python train.py --num_hidden_layers=10 --num_key_value_heads=3 --attn_scale=0.177 --optimizer="soap_variant" --warmup_steps=200 --max_seq_len=1024 --train_tokens=208400000
Each number is 200 + 30 x the weight over its row's rms, rounded and kept within 0 to 999. Layers, rows and columns count from 0. The size before them is the row's rms in percent of the matrix's.

# layer 6 MLP down (transposed), 576x192, rms 0.125, rows 93-129, columns 96-191
104,251,181,221,188,173,252,227,199,163,172,237,180,147,250,197,198,196,199,186,151,236,249,182,190,142,186,200,203,219,223,179,188,186,157,205,209,234,177,204,258,196,216,232,132,197,156,224,192,224,239,159,191,166,185,256,214,212,204,181,200,191,146,190,166,232,238,224,165,214,192,181,177,165,245,171,174,255,230,219,153,197,187,191,224,184,210,196,169,270,239,239,190,207,216,229,247
091,191,174,173,188,187,193,199,223,230,189,227,217,180,208,264,173,196,213,201,205,193,244,191,209,201,244,236,200,151,204,191,183,164,250,236,222,221,191,213,166,195,185,161,229,203,203,213,151,170,227,192,154,221,245,167,176,203,177,156,204,237,259,178,202,163,262,209,243,162,188,235,190,138,191,221,171,251,192,141,171,216,216,206,145,194,226,206,188,172,207,156,162,257,218,260,199
108,222,182,191,212,228,240,238,142,167,182,189,202,191,188,185,176,185,174,200,195,170,171,286,240,190,209,210,217,202,218,218,183,223,192,138,258,228,194,246,205,141,177,146,247,224,220,243,266,190,209,162,254,210,197,175,154,203,226,142,187,215,206,195,167,214,189,211,182,239,211,195,213,200,201,189,200,245,184,228,213,218,133,214,186,194,161,235,170,205,183,229,173,215,170,218,222
108,175,242,231,244,192,216,192,167,175,162,196,222,222,162,183,223,188,203,130,149,225,244,225,164,171,205,154,191,193,233,221,205,203,200,213,177,190,206,217,190,183,172,176,165,235,214,242,155,135,205,245,224,245,162,210,180,242,191,191,195,204,208,176,223,211,240,202,213,224,191,208,184,162,184,138,228,204,165,187,186,207,232,237,301,153,227,273,166,226,200,238,227,197,178,159,208
097,206,220,237,196,210,222,214,223,207,199,238,214,263,186,209,167,186,163,138,181,220,214,254,191,180,222,198,234,265,204,155,243,241,200,205,157,117,157,182,228,216,165,241,139,187,188,192,206,199,156,198,206,212,194,142,193,210,206,229,190,174,172,182,180,220,159,181,225,217,204,225,154,221,211,225,216,184,168,219,178,220,199,200,191,198,192,200,171,216,167,155,175,207,166,220,192
103,181,195,213,186,206,230,185,154,204,212,170,221,181,183,158,164,182,179,179,225,153,216,186,148,219,198,209,223,142,193,200,239,155,222,178,190,195,249,159,163,170,132,212,149,231,199,206,193,239,224,251,146,232,160,213,255,266,225,195,147,241,211,180,173,186,207,174,236,237,213,251,134,197,229,245,212,197,287,210,203,240,235,155,197,202,199,223,196,170,194,239,259,187,185,174,191
106,249,238,189,193,156,189,177,210,154,178,161,149,159,193,253,189,192,235,192,139,199,212,194,160,230,208,234,248,166,142,129,211,231,204,234,194,196,176,233,205,184,177,181,184,225,244,179,189,224,257,206,205,194,175,162,188,226,205,229,199,176,171,215,250,193,206,200,191,243,210,221,164,219,199,223,203,132,191,155,229,219,225,153,212,259,216,176,187,160,233,190,165,207,249,185,257
097,235,199,155,163,205,231,250,188,167,189,200,199,175,216,192,178,201,201,160,184,161,242,181,175,211,172,177,196,160,210,229,185,187,167,196,184,201,254,210,193,200,220,179,243,204,217,214,191,162,212,233,187,196,149,235,194,202,266,158,207,204,223,199,218,242,272,237,160,139,162,189,193,139,241,249,235,208,194,224,213,195,213,161,165,192,190,174,274,209,178,218,198,222,260,250,208
100,221,223,186,209,224,211,176,213,153,167,171,172,205,182,203,202,222,247,193,238,208,188,267,222,207,214,169,182,205,184,197,237,211,166,197,197,189,235,180,245,207,183,234,182,200,246,158,234,171,223,163,202,235,196,174,194,165,268,259,220,218,165,225,230,200,183,196,222,191,152,218,161,200,207,200,235,236,225,216,223,222,210,202,230,188,189,218,218,208,200,290,211,88,206,141,141
103,194,147,213,217,193,225,158,141,175,212,186,206,253,172,202,246,164,205,156,169,149,164,197,232,206,238,200,165,193,235,255,164,220,200,163,183,144,190,226,193,204,189,198,212,208,184,176,172,189,252,183,199,203,243,178,159,191,225,204,143,237,194,205,256,199,180,155,199,181,181,215,186,270,165,200,189,184,183,154,203,175,231,163,193,193,228,192,183,149,196,184,233,171,199,216,149
106,166,205,236,213,205,196,187,182,168,186,232,176,215,201,159,148,199,167,247,218,190,159,209,207,139,211,181,222,211,242,170,189,206,191,179,205,234,231,214,210,174,238,186,212,186,159,237,234,196,172,198,208,195,152,234,198,185,206,203,217,254,201,223,145,224,155,157,217,261,168,181,213,222,129,211,190,209,204,239,179,175,212,221,121,197,213,157,235,227,197,172,166,212,207,226,208
096,192,207,147,170,182,208,206,182,235,233,231,217,230,192,211,218,199,212,189,212,240,199,237,241,199,181,212,214,198,187,182,192,227,238,227,184,201,219,239,190,221,210,153,205,141,193,200,258,275,181,156,194,213,246,197,195,242,189,182,232,207,189,167,178,227,170,196,146,195,160,180,234,176,253,166,164,194,191,181,224,230,236,160,161,184,208,154,175,159,214,171,231,197,248,136,220
091,140,172,164,232,207,201,208,193,220,210,216,181,259,256,214,230,175,208,163,202,226,237,177,209,132,252,177,192,196,157,163,202,274,177,229,234,163,181,252,128,246,231,220,200,145,265,174,238,209,185,215,201,179,247,171,143,199,267,174,171,182,172,182,213,198,217,176,207,155,121,204,220,256,207,195,225,204,164,191,207,267,214,220,137,186,187,174,188,198,212,211,229,174,212,224,242
103,230,223,229,261,214,228,178,151,161,244,189,229,230,179,293,166,152,201,222,195,181,195,205,272,144,142,193,150,194,138,172,181,202,168,188,224,185,222,216,192,183,231,152,209,255,197,154,210,190,133,236,154,208,216,172,205,140,199,154,207,254,211,162,201,218,182,152,200,198,180,205,128,182,194,218,207,169,218,238,181,248,198,185,208,192,251,246,198,219,216,147,200,211,211,180,151
097,218,226,244,186,177,132,178,233,187,167,131,226,233,242,195,208,247,227,191,253,236,214,236,221,165,182,184,192,246,201,186,210,179,165,203,155,236,203,197,255,198,194,191,183,207,207,201,203,204,192,204,176,190,167,229,268,179,186,187,243,197,250,225,205,221,235,185,210,240,267,248,220,200,188,139,157,238,190,163,246,170,199,246,170,164,169,160,174,196,227,182,161,205,208,131,170
100,147,208,268,146,220,219,181,114,262,196,211,249,195,268,211,186,184,221,190,229,192,190,156,176,213,190,158,210,225,204,213,158,210,137,178,243,176,195,186,201,224,192,233,196,204,176,196,200,193,192,127,188,154,199,204,186,183,200,183,192,201,217,146,203,137,224,219,151,209,220,151,215,228,185,185,211,179,244,196,219,176,220,223,209,194,198,198,187,211,175,207,223,167,217,236,147
095,259,196,170,153,230,161,227,217,126,197,200,257,240,170,267,187,170,228,155,213,177,228,227,168,184,180,258,155,215,167,221,182,188,183,191,180,224,191,194,195,187,208,182,234,224,186,184,160,214,211,232,224,205,145,192,199,167,205,206,194,173,223,153,182,179,193,204,260,188,209,196,225,209,168,158,136,192,210,217,257,169,263,160,222,194,171,190,205,154,166,201,152,237,208,270,195
101,191,221,231,142,195,241,203,169,197,244,182,235,238,168,153,155,219,196,216,175,216,165,188,189,198,207,195,230,226,207,200,125,186,228,209,156,213,169,208,187,189,190,234,219,195,196,179,270,162,186,231,245,169,172,220,176,154,237,162,212,208,267,221,225,193,173,172,243,171,203,202,186,188,228,185,187,228,143,167,202,176,200,189,264,215,180,145,215,216,181,137,219,230,224,213,187
108,226,159,186,159,219,215,205,241,173,232,179,148,171,256,200,198,181,146,196,197,221,195,197,184,240,239,212,142,169,200,185,178,174,211,226,193,221,213,192,243,176,161,220,189,198,224,188,213,201,146,179,203,234,199,231,224,215,227,211,202,233,186,190,206,169,172,209,188,134,195,234,229,179,208,221,211,205,250,243,183,199,144,170,159,190,204,192,174,231,223,207,219,124,190,232,208
100,228,163,185,190,180,190,233,237,189,171,215,188,231,188,168,221,227,219,226,195,190,163,171,208,184,176,177,202,228,164,209,196,190,249,187,273,172,191,204,206,206,236,194,215,237,201,181,171,235,247,187,173,175,111,217,186,162,151,233,166,152,225,175,158,156,218,212,211,153,231,201,144,157,196,188,238,223,195,199,208,196,142,166,180,230,241,140,214,168,195,205,177,171,210,145,159
101,204,216,227,217,193,220,128,217,198,209,193,195,143,199,147,204,172,229,221,171,233,200,238,193,216,227,210,216,192,212,198,182,233,228,194,147,238,197,213,197,164,208,185,209,123,155,280,179,239,249,226,264,220,183,251,203,184,156,228,209,199,254,194,204,162,219,181,260,199,211,192,185,186,199,187,164,137,235,214,194,227,208,180,201,200,261,189,181,167,264,236,172,185,214,189,191
102,221,160,148,200,154,223,230,220,204,206,214,196,144,194,252,155,158,203,205,191,133,159,146,184,156,172,200,212,259,214,214,240,156,209,191,186,134,185,234,182,166,215,178,186,157,214,169,232,217,234,190,210,180,186,212,149,184,234,220,207,191,208,211,238,160,189,224,184,211,177,204,209,209,181,194,159,181,159,178,236,248,186,246,227,165,131,202,210,241,257,204,242,179,158,232,203
095,240,191,199,213,163,178,233,255,221,214,219,182,193,181,205,207,208,193,198,207,214,242,244,172,206,230,232,211,144,224,203,227,170,141,218,191,182,160,227,258,215,236,253,145,187,216,211,209,204,208,186,227,241,164,244,133,173,236,219,150,213,191,202,145,210,243,207,197,207,221,168,178,180,212,147,234,272,177,219,150,197,205,155,184,199,188,165,236,207,211,229,194,201,235,151,174
101,183,220,182,168,230,186,199,138,196,210,189,241,246,265,180,179,208,220,195,262,194,219,247,226,204,159,212,215,190,196,192,245,190,217,199,187,197,207,180,186,161,250,184,186,211,180,200,227,210,203,217,177,191,147,173,179,188,212,167,183,200,195,210,202,225,210,229,172,245,207,168,241,173,180,177,143,261,117,210,206,185,177,237,177,254,219,185,230,154,176,141,232,213,240,179,196
091,215,142,247,243,238,160,163,248,194,153,226,193,155,275,198,215,204,215,207,224,189,169,154,196,232,199,189,187,139,210,236,182,220,162,196,190,240,157,227,234,188,191,210,188,177,191,194,169,125,235,179,210,234,210,178,231,166,234,206,200,212,188,156,298,241,199,219,227,144,119,205,256,207,199,203,191,218,223,209,291,189,211,219,198,201,221,218,172,171,169,212,183,184,203,235,243
094,197,179,132,199,263,151,197,153,208,244,164,208,242,207,201,191,263,219,270,204,164,206,259,183,176,191,230,226,166,205,238,169,253,200,221,241,170,187,230,203,255,203,201,183,182,174,192,239,164,186,222,172,222,227,156,162,190,228,147,150,242,187,192,170,183,230,231,205,211,204,163,229,177,231,212,216,210,237,241,203,219,168,187,223,172,178,197,201,203,190,212,173,148,187,229,154
095,217,210,164,224,218,202,218,158,199,224,185,189,192,178,227,198,225,212,220,238,185,194,220,183,164,222,192,170,236,205,180,238,223,214,193,166,229,215,191,258,166,226,233,157,207,175,231,143,187,192,253,190,166,162,144,129,197,206,165,193,170,254,223,170,195,162,195,218,168,213,248,198,164,208,234,159,246,206,188,176,194,189,163,156,199,169,150,194,264,199,222,125,209,189,236,239
112,277,238,267,221,195,211,213,200,199,175,190,195,211,209,205,209,207,183,245,198,232,181,223,222,195,201,185,198,238,211,161,168,202,131,195,154,185,158,219,174,207,212,215,209,244,214,253,185,247,214,229,192,208,207,219,169,172,223,217,231,211,199,174,235,225,240,197,225,209,252,152,165,233,149,163,199,201,178,194,194,258,241,266,216,185,194,223,186,197,200,175,174,196,204,190,236
101,230,191,208,212,230,211,199,210,193,232,189,218,214,206,212,206,164,233,113,215,230,208,246,202,231,255,241,269,182,171,236,170,156,195,176,156,207,174,255,219,190,238,217,210,185,245,165,223,236,155,153,189,140,171,202,233,177,217,221,193,261,202,184,214,194,171,228,155,249,276,224,199,236,164,202,220,212,180,170,176,185,171,221,211,136,174,190,184,193,218,205,235,185,191,226,214
092,162,163,193,233,208,232,208,211,198,188,156,192,155,237,216,189,218,191,197,248,226,220,208,206,151,197,167,160,205,203,218,131,235,165,257,169,192,173,158,190,226,191,181,206,193,255,239,231,269,208,206,211,235,199,173,230,192,212,139,223,152,283,176,178,225,200,142,209,176,238,236,208,164,218,176,119,248,156,141,184,189,209,178,222,188,218,211,269,201,201,193,201,217,208,224,206
099,245,168,237,143,204,162,178,239,213,244,185,244,227,221,147,215,162,221,163,213,195,204,188,150,213,114,210,172,257,208,238,197,197,199,181,190,211,219,192,247,214,219,268,208,194,226,175,229,147,197,202,223,194,186,125,224,188,204,213,209,143,228,201,195,189,200,242,161,214,179,286,191,172,240,224,168,219,167,156,153,178,228,239,165,181,209,160,234,256,160,211,246,225,184,169,211
086,186,165,192,222,260,164,171,222,189,241,183,181,200,237,151,213,230,268,219,211,223,160,201,201,211,184,199,199,217,186,203,167,203,239,168,152,194,196,218,191,197,211,239,164,223,250,191,234,153,183,178,183,158,192,190,228,241,182,209,237,181,204,178,271,210,238,209,171,195,179,202,278,230,175,162,216,181,157,166,170,246,190,190,263,206,236,202,192,177,212,193,194,184,207,175,222
098,163,157,208,207,213,220,178,220,212,189,195,204,208,174,226,197,193,177,158,183,247,254,226,250,249,185,243,202,233,148,110,176,176,237,194,229,208,157,152,218,168,188,167,130,163,176,216,195,203,211,220,230,178,246,215,184,218,166,197,200,182,225,206,202,195,234,179,171,225,106,204,173,224,198,209,149,218,215,167,202,184,155,244,249,183,249,220,217,254,143,196,193,237,186,141,154
101,202,188,215,252,168,180,189,176,154,258,195,190,177,174,189,246,168,192,250,209,162,242,192,186,231,247,195,208,178,176,210,236,174,219,187,180,181,198,169,236,163,187,209,206,199,208,226,203,189,193,186,151,174,209,178,202,194,152,184,255,161,202,207,183,228,196,173,162,248,173,217,223,191,171,210,165,218,211,231,183,214,193,207,224,229,235,206,182,237,197,210,196,169,147,198,170
108,150,190,185,198,161,216,152,261,189,206,218,181,158,211,199,225,148,215,204,226,228,215,176,196,176,214,201,227,236,178,177,198,242,199,105,216,181,204,156,224,208,222,204,158,248,203,170,192,170,231,229,174,195,171,201,241,240,210,195,158,166,162,133,216,177,200,219,215,196,204,238,207,189,215,197,238,194,225,233,171,194,236,212,205,196,202,178,192,270,191,157,212,167,268,234,201
098,195,156,165,230,241,157,173,191,166,287,222,210,223,216,199,239,203,211,235,184,177,174,192,236,195,177,247,238,186,209,208,153,154,224,209,174,203,212,211,189,201,197,158,156,186,178,209,188,199,230,231,143,143,196,212,204,171,200,170,226,252,247,225,172,258,164,190,215,229,175,253,213,242,214,209,126,201,221,166,192,174,198,159,179,159,193,189,171,237,251,283,218,219,195,233,174
099,160,158,201,153,157,224,216,175,252,176,211,191,198,188,173,184,169,200,211,225,153,204,196,234,176,190,162,205,245,211,236,164,163,201,204,234,183,221,194,167,183,193,166,227,232,157,191,167,209,174,221,169,251,238,250,167,213,206,164,219,235,218,265,225,214,220,257,203,194,204,214,263,173,177,235,245,231,269,237,209,198,176,246,281,190,188,228,137,223,213,246,204,239,226,216,250
# layer 6 MLP up, 576x192, rms 0.132, rows 94-129, columns 96-191
090,194,238,211,201,231,219,222,115,183,254,233,192,225,226,166,126,220,294,167,221,212,121,240,201,153,184,227,169,218,247,205,172,213,212,175,205,200,258,175,215,251,177,150,229,200,215,184,240,211,224,243,197,245,190,176,170,238,149,212,239,206,169,234,189,176,197,211,199,190,184,181,188,216,226,150,186,194,172,197,195,196,205,203,213,216,263,200,253,254,212,181,210,178,179,169,189
106,145,247,215,145,259,154,242,194,187,207,135,175,201,220,229,196,165,201,160,216,159,166,196,178,189,174,187,157,204,210,191,231,221,193,216,222,183,177,199,242,262,245,177,239,202,166,230,209,219,170,208,178,260,182,204,191,216,112,183,162,166,198,186,185,220,223,182,172,221,202,202,189,223,179,231,263,153,232,216,277,187,199,191,193,153,234,227,192,197,181,208,169,233,230,147,215
104,180,189,219,184,155,229,210,244,158,182,236,173,275,234,238,165,179,227,192,260,193,209,175,212,171,218,193,194,196,220,208,197,211,213,182,204,167,186,187,180,221,218,199,185,158,149,244,204,226,231,186,166,164,209,203,193,237,184,198,199,152,253,208,177,230,188,212,239,188,280,176,175,180,218,285,213,215,227,164,133,189,179,164,168,199,204,180,229,240,129,192,218,202,190,180,214
104,212,199,194,199,206,202,189,173,193,203,179,222,177,190,213,191,162,194,173,225,187,212,196,166,177,143,233,186,171,196,214,201,219,191,195,206,269,190,231,198,209,176,249,194,219,212,155,221,234,241,177,203,172,173,253,202,220,224,195,192,189,138,209,173,218,136,192,214,207,196,130,173,208,171,173,253,226,131,238,232,227,265,191,148,186,199,262,239,240,236,187,212,207,134,225,213
105,182,197,197,170,267,178,183,224,220,211,195,198,222,175,160,226,234,226,247,175,264,216,237,191,206,200,201,181,217,207,259,143,201,247,210,154,180,147,205,213,194,196,201,158,189,222,186,209,170,173,199,218,217,184,178,156,161,201,212,148,205,211,169,217,182,214,169,234,194,212,176,268,177,178,233,197,237,179,172,204,206,220,201,172,193,250,208,114,212,203,191,179,171,218,155,155
099,158,158,234,249,171,252,279,237,207,197,153,236,224,178,234,196,199,205,198,189,185,166,174,221,176,183,228,196,233,210,134,167,198,141,228,234,207,227,174,149,200,172,184,241,157,191,216,191,191,202,192,174,200,149,206,178,222,209,179,201,258,194,182,178,176,230,145,174,220,218,216,175,212,220,209,175,228,197,207,241,271,161,251,190,201,240,215,190,250,201,132,208,247,152,223,223
097,181,138,202,226,172,174,220,232,267,175,196,191,210,203,188,186,187,213,145,211,200,209,195,167,143,151,206,236,186,190,188,156,199,254,221,201,160,174,242,192,226,164,184,174,212,161,149,235,222,170,241,220,224,166,227,157,242,176,199,187,201,218,204,204,218,202,207,192,231,165,177,182,221,183,204,186,254,137,264,179,200,181,246,232,201,182,162,199,245,227,259,203,219,166,240,213
098,185,163,196,212,210,153,215,214,244,240,240,197,166,163,220,229,293,246,189,225,200,209,207,258,189,205,217,210,189,165,238,159,257,214,213,206,171,189,253,162,165,226,225,279,184,224,179,178,159,228,210,204,216,173,211,225,211,132,206,243,169,241,167,202,162,185,183,189,213,237,183,206,158,211,181,237,216,156,216,263,165,205,171,186,182,199,234,209,199,214,181,177,154,204,255,222
099,205,271,208,245,244,141,201,229,191,213,220,276,180,226,214,222,273,222,120,277,187,202,207,196,170,140,177,188,198,184,190,221,165,182,247,194,204,242,224,156,210,203,197,215,210,160,201,195,238,182,192,241,191,208,248,222,222,188,208,198,209,178,155,154,199,152,205,240,195,241,171,187,180,226,155,166,200,157,129,149,171,206,151,193,218,213,163,184,205,223,156,206,182,166,199,219
100,164,147,246,178,138,148,162,190,175,224,219,210,241,238,180,256,143,256,219,187,206,206,206,196,202,200,230,239,208,204,223,213,206,204,235,236,169,178,206,215,191,201,203,243,189,201,180,216,234,247,162,249,210,171,238,191,149,255,203,250,162,262,181,226,168,193,179,204,127,212,229,196,198,156,176,209,161,207,207,267,225,187,192,193,199,219,160,212,166,220,182,193,177,261,147,216
086,193,212,156,205,191,190,205,218,177,203,210,173,224,231,181,250,275,203,214,199,150,198,168,181,244,132,188,123,205,269,222,235,258,180,125,241,237,186,228,228,192,114,185,182,154,199,180,156,228,174,186,168,175,230,234,196,198,249,264,227,204,198,186,213,169,185,182,227,231,229,194,181,158,142,225,200,198,184,231,227,186,180,209,154,188,189,155,194,205,185,206,133,155,174,184,190
085,194,181,175,115,209,194,140,165,201,196,183,207,174,198,210,238,191,241,204,272,157,247,222,149,221,211,259,247,192,204,244,173,238,183,195,206,224,196,146,170,163,201,160,245,196,233,254,197,217,192,225,205,225,178,201,276,216,196,215,191,228,212,240,223,184,225,186,180,201,261,244,177,213,205,195,203,206,191,211,206,191,215,241,236,225,194,188,164,227,158,173,154,176,218,188,187
108,189,190,229,190,233,228,185,185,176,157,206,191,224,240,117,220,158,200,172,146,157,199,196,195,185,227,230,171,186,281,186,193,188,223,203,160,203,180,219,196,220,183,194,223,163,265,183,138,225,214,201,182,190,202,210,192,213,173,205,228,198,244,236,234,177,220,218,246,175,180,227,205,160,248,205,179,178,215,177,194,218,240,216,155,192,202,213,162,188,233,262,220,184,190,170,188
106,147,226,204,201,259,243,245,173,249,179,211,233,172,139,178,185,229,200,151,238,199,239,167,202,227,186,180,184,183,206,222,191,180,219,166,215,193,221,208,214,163,195,135,201,189,143,233,148,267,198,179,225,264,212,224,181,249,173,190,186,122,192,190,192,194,174,217,239,232,231,208,214,201,195,193,204,249,158,197,184,161,164,220,160,194,187,190,186,205,219,229,179,228,146,126,166
093,199,166,119,198,250,225,165,201,186,236,189,193,198,218,195,188,223,205,237,209,202,151,228,183,227,171,231,186,195,236,170,213,171,240,171,208,193,257,222,135,230,176,172,194,211,196,217,154,241,234,218,227,238,175,239,158,198,282,236,227,194,134,196,147,234,218,202,193,178,199,159,214,183,181,166,177,257,262,200,240,225,207,213,178,156,214,203,183,173,228,209,221,202,251,212,226
099,166,188,235,196,163,195,168,211,213,210,207,215,197,171,207,263,214,225,206,141,203,169,182,149,243,125,216,242,226,242,219,195,217,201,212,200,181,177,186,173,178,229,213,195,218,244,152,163,174,169,102,185,201,207,155,233,205,229,214,193,225,129,227,189,212,170,196,206,252,221,259,232,209,222,227,181,232,187,225,170,220,199,178,147,205,211,226,145,191,194,189,191,156,273,204,146
097,215,109,195,270,189,189,182,221,191,229,191,194,210,220,231,204,151,169,229,173,223,215,226,191,217,191,257,189,180,212,167,256,199,183,160,259,201,207,208,173,170,269,161,189,190,175,160,153,199,244,184,213,187,217,220,220,189,231,220,197,184,146,164,190,216,176,235,193,282,186,171,220,190,219,159,208,214,234,173,164,189,189,167,234,264,194,192,217,164,177,203,189,206,196,164,259
104,166,243,213,210,294,258,153,171,178,181,239,191,220,227,196,193,203,165,176,155,217,220,138,222,174,178,161,233,206,235,206,237,214,194,186,192,153,201,235,153,190,194,156,191,185,141,216,281,192,208,177,202,235,203,217,185,174,196,258,198,127,223,226,197,210,190,231,185,162,220,228,207,210,197,199,189,221,141,198,173,189,245,203,180,182,233,201,195,228,198,206,167,167,212,150,240
101,176,206,225,209,216,236,142,241,197,200,212,173,239,205,201,183,180,134,188,196,204,183,171,225,207,173,242,202,204,203,236,167,233,217,197,115,194,208,201,170,212,205,210,177,195,173,203,220,229,203,151,196,205,209,182,168,207,239,170,191,239,188,143,247,205,150,209,194,232,139,177,175,229,246,207,294,164,193,230,172,243,178,218,210,198,197,279,260,252,196,239,185,166,162,163,256
100,146,215,205,241,155,167,199,222,186,217,218,162,259,166,229,250,193,184,199,240,204,198,186,212,137,210,162,237,245,190,184,191,184,177,144,233,141,182,194,247,174,171,165,220,230,235,190,228,208,169,185,210,167,182,173,197,255,201,212,213,244,213,218,150,210,122,250,133,199,170,227,147,209,238,244,230,214,165,217,214,204,177,222,203,212,206,204,173,229,198,281,207,215,170,246,182
104,165,187,229,243,243,182,178,117,185,204,163,187,232,233,159,226,258,238,179,200,207,178,168,211,188,176,201,203,180,165,178,204,208,236,202,141,196,172,223,199,243,207,162,220,184,261,223,211,187,271,228,184,165,236,181,177,197,235,236,208,166,180,216,202,190,222,194,225,168,193,223,275,176,197,173,174,154,210,186,215,192,217,209,195,181,148,201,151,196,178,167,192,201,115,147,169
100,172,200,215,203,123,199,232,217,192,244,210,213,211,213,240,243,184,222,198,208,226,161,162,202,172,186,186,227,175,234,148,218,228,196,207,223,208,203,151,231,216,220,211,223,217,221,200,157,153,177,217,217,226,223,201,200,188,155,178,218,185,210,202,168,221,207,209,265,214,171,146,128,174,265,223,211,226,178,184,229,229,170,198,201,257,155,230,266,161,203,207,207,219,162,165,222
094,211,230,140,197,176,180,219,230,229,206,220,177,195,220,190,199,242,201,184,200,200,220,175,163,112,198,164,173,204,245,185,252,215,233,220,190,171,174,224,171,259,215,210,190,91,206,216,190,189,210,254,236,204,185,150,195,217,163,155,235,163,146,207,236,183,233,157,218,180,212,197,232,218,193,234,173,212,202,221,206,221,182,227,210,207,156,199,203,174,246,240,217,178,199,215,219
086,145,245,118,245,202,189,181,230,169,230,200,191,178,164,232,269,211,164,205,208,152,250,227,142,214,237,194,231,173,192,155,192,243,227,201,193,204,246,194,196,150,209,159,230,166,238,193,225,255,190,175,199,175,232,227,244,212,165,194,194,212,237,219,220,191,202,192,181,158,212,180,158,187,227,162,184,195,195,187,165,196,236,173,216,212,209,193,221,213,241,231,198,225,171,233,200
100,234,154,214,224,165,176,169,190,194,185,141,214,250,191,186,189,224,145,286,193,175,206,169,146,216,172,234,170,204,205,229,200,139,175,160,206,250,193,222,241,203,216,245,174,163,180,263,236,176,184,219,186,188,197,242,194,244,193,187,226,217,249,201,241,204,270,178,212,156,177,217,207,247,222,138,217,194,222,224,218,163,247,173,217,238,211,234,178,197,249,230,241,216,205,247,181
104,178,206,211,214,249,203,171,197,206,205,217,178,199,217,186,210,227,166,206,227,222,167,195,170,202,192,243,270,184,141,207,217,211,216,216,239,205,178,176,211,238,153,159,173,225,228,174,231,231,206,190,191,220,206,271,211,128,217,217,149,180,207,214,169,249,217,204,235,198,154,217,230,183,191,133,264,189,221,229,248,250,186,236,220,210,165,203,216,166,232,211,234,202,155,182,142
102,209,183,273,223,193,178,183,199,174,169,206,241,179,202,169,187,220,193,167,226,215,158,200,170,243,203,180,188,169,183,230,251,213,146,226,173,197,211,231,209,225,236,191,199,214,197,236,208,144,158,157,220,237,224,243,202,149,200,167,200,192,208,217,236,214,241,186,177,195,217,170,242,210,224,174,170,218,201,160,163,169,178,199,172,147,214,191,251,207,207,178,200,177,241,193,174
102,237,192,146,195,194,204,215,233,242,214,204,228,212,163,170,176,193,238,200,229,152,175,195,176,198,189,202,214,158,213,197,182,194,165,171,196,185,206,190,185,215,229,204,188,203,187,183,179,229,147,200,190,203,235,213,198,186,214,167,189,202,170,191,221,236,187,151,254,182,119,168,223,229,228,183,196,212,226,203,181,229,210,154,177,132,184,169,118,253,189,130,241,194,251,229,201
097,201,175,176,207,147,177,176,235,233,215,272,225,253,192,201,182,187,183,185,185,155,164,181,169,197,237,230,163,108,141,194,256,201,229,155,240,199,226,189,161,168,157,173,194,188,169,156,190,192,205,220,188,163,200,259,169,170,157,230,223,247,201,180,171,205,266,234,180,217,127,158,214,246,220,194,210,192,151,211,261,169,190,146,180,190,196,211,133,167,179,231,158,172,196,216,218
102,219,250,217,207,228,241,227,203,158,187,243,176,238,169,237,214,163,136,226,260,235,212,219,224,251,166,196,216,204,185,200,202,199,178,238,166,202,223,231,203,172,136,182,236,185,217,244,195,174,188,176,190,214,220,248,188,232,187,178,163,189,180,189,210,227,228,212,198,235,213,231,121,166,210,165,225,206,155,223,210,166,162,174,197,200,190,162,206,235,154,226,171,187,262,222,230
083,145,162,195,212,183,259,205,228,255,242,204,184,176,230,255,161,242,185,249,211,230,232,207,219,202,197,203,193,212,190,197,154,209,215,206,184,252,239,192,260,222,142,196,199,197,172,214,229,197,196,157,172,224,229,215,228,159,225,240,187,230,224,206,186,207,189,194,263,201,213,128,212,173,224,175,194,213,209,238,189,211,220,225,182,226,237,219,139,185,125,166,183,185,163,161,146
105,214,163,195,190,224,228,177,168,178,175,167,186,193,230,195,220,177,188,213,175,169,122,142,158,199,260,190,207,205,175,221,167,191,144,197,150,158,186,227,181,227,197,199,267,172,184,208,189,180,226,213,252,185,178,216,197,229,244,205,160,230,248,208,176,199,167,154,200,194,251,252,158,215,187,216,226,162,208,197,204,223,195,194,223,210,223,223,255,146,206,189,218,277,198,240,188
093,164,224,164,224,169,200,190,194,196,168,198,147,165,239,182,215,197,227,193,175,252,208,180,182,157,164,219,210,187,202,233,167,234,168,171,191,164,204,209,180,199,170,202,141,199,197,224,140,238,220,219,232,230,119,181,203,221,211,229,174,200,175,277,220,199,175,184,207,232,192,173,157,180,204,182,230,198,251,212,210,188,244,235,245,221,167,199,175,194,183,155,198,172,150,195,259
106,198,240,200,166,226,242,210,158,153,230,222,180,236,191,227,242,225,183,112,164,129,187,185,204,190,197,172,204,220,233,286,204,196,194,158,183,179,155,207,267,237,158,219,155,215,192,171,201,174,191,251,212,180,217,167,218,150,191,207,196,206,176,233,215,227,254,213,184,193,191,249,193,174,192,185,244,261,197,214,179,210,194,167,204,186,203,210,224,173,220,181,230,130,177,186,230
096,187,182,236,224,169,200,223,176,209,135,193,165,156,123,190,185,195,187,200,158,221,210,132,212,237,181,160,175,244,226,183,179,181,156,167,253,213,176,236,248,210,209,254,244,197,218,168,264,194,184,205,188,129,210,188,247,217,195,201,171,140,244,246,263,186,216,203,239,192,161,183,171,208,182,237,259,176,210,220,183,186,229,178,215,210,246,204,186,245,222,150,225,143,198,183,215
097,191,214,133,241,174,231,155,230,163,154,187,153,212,168,177,213,208,226,210,149,220,259,228,167,193,200,227,222,203,173,166,284,251,171,206,203,250,167,212,204,214,214,191,148,168,190,224,249,165,215,183,216,142,176,145,222,224,193,225,179,181,181,169,224,222,263,183,212,180,150,229,214,209,221,244,202,215,137,166,191,222,162,173,179,195,214,190,267,228,205,201,212,231,176,192,167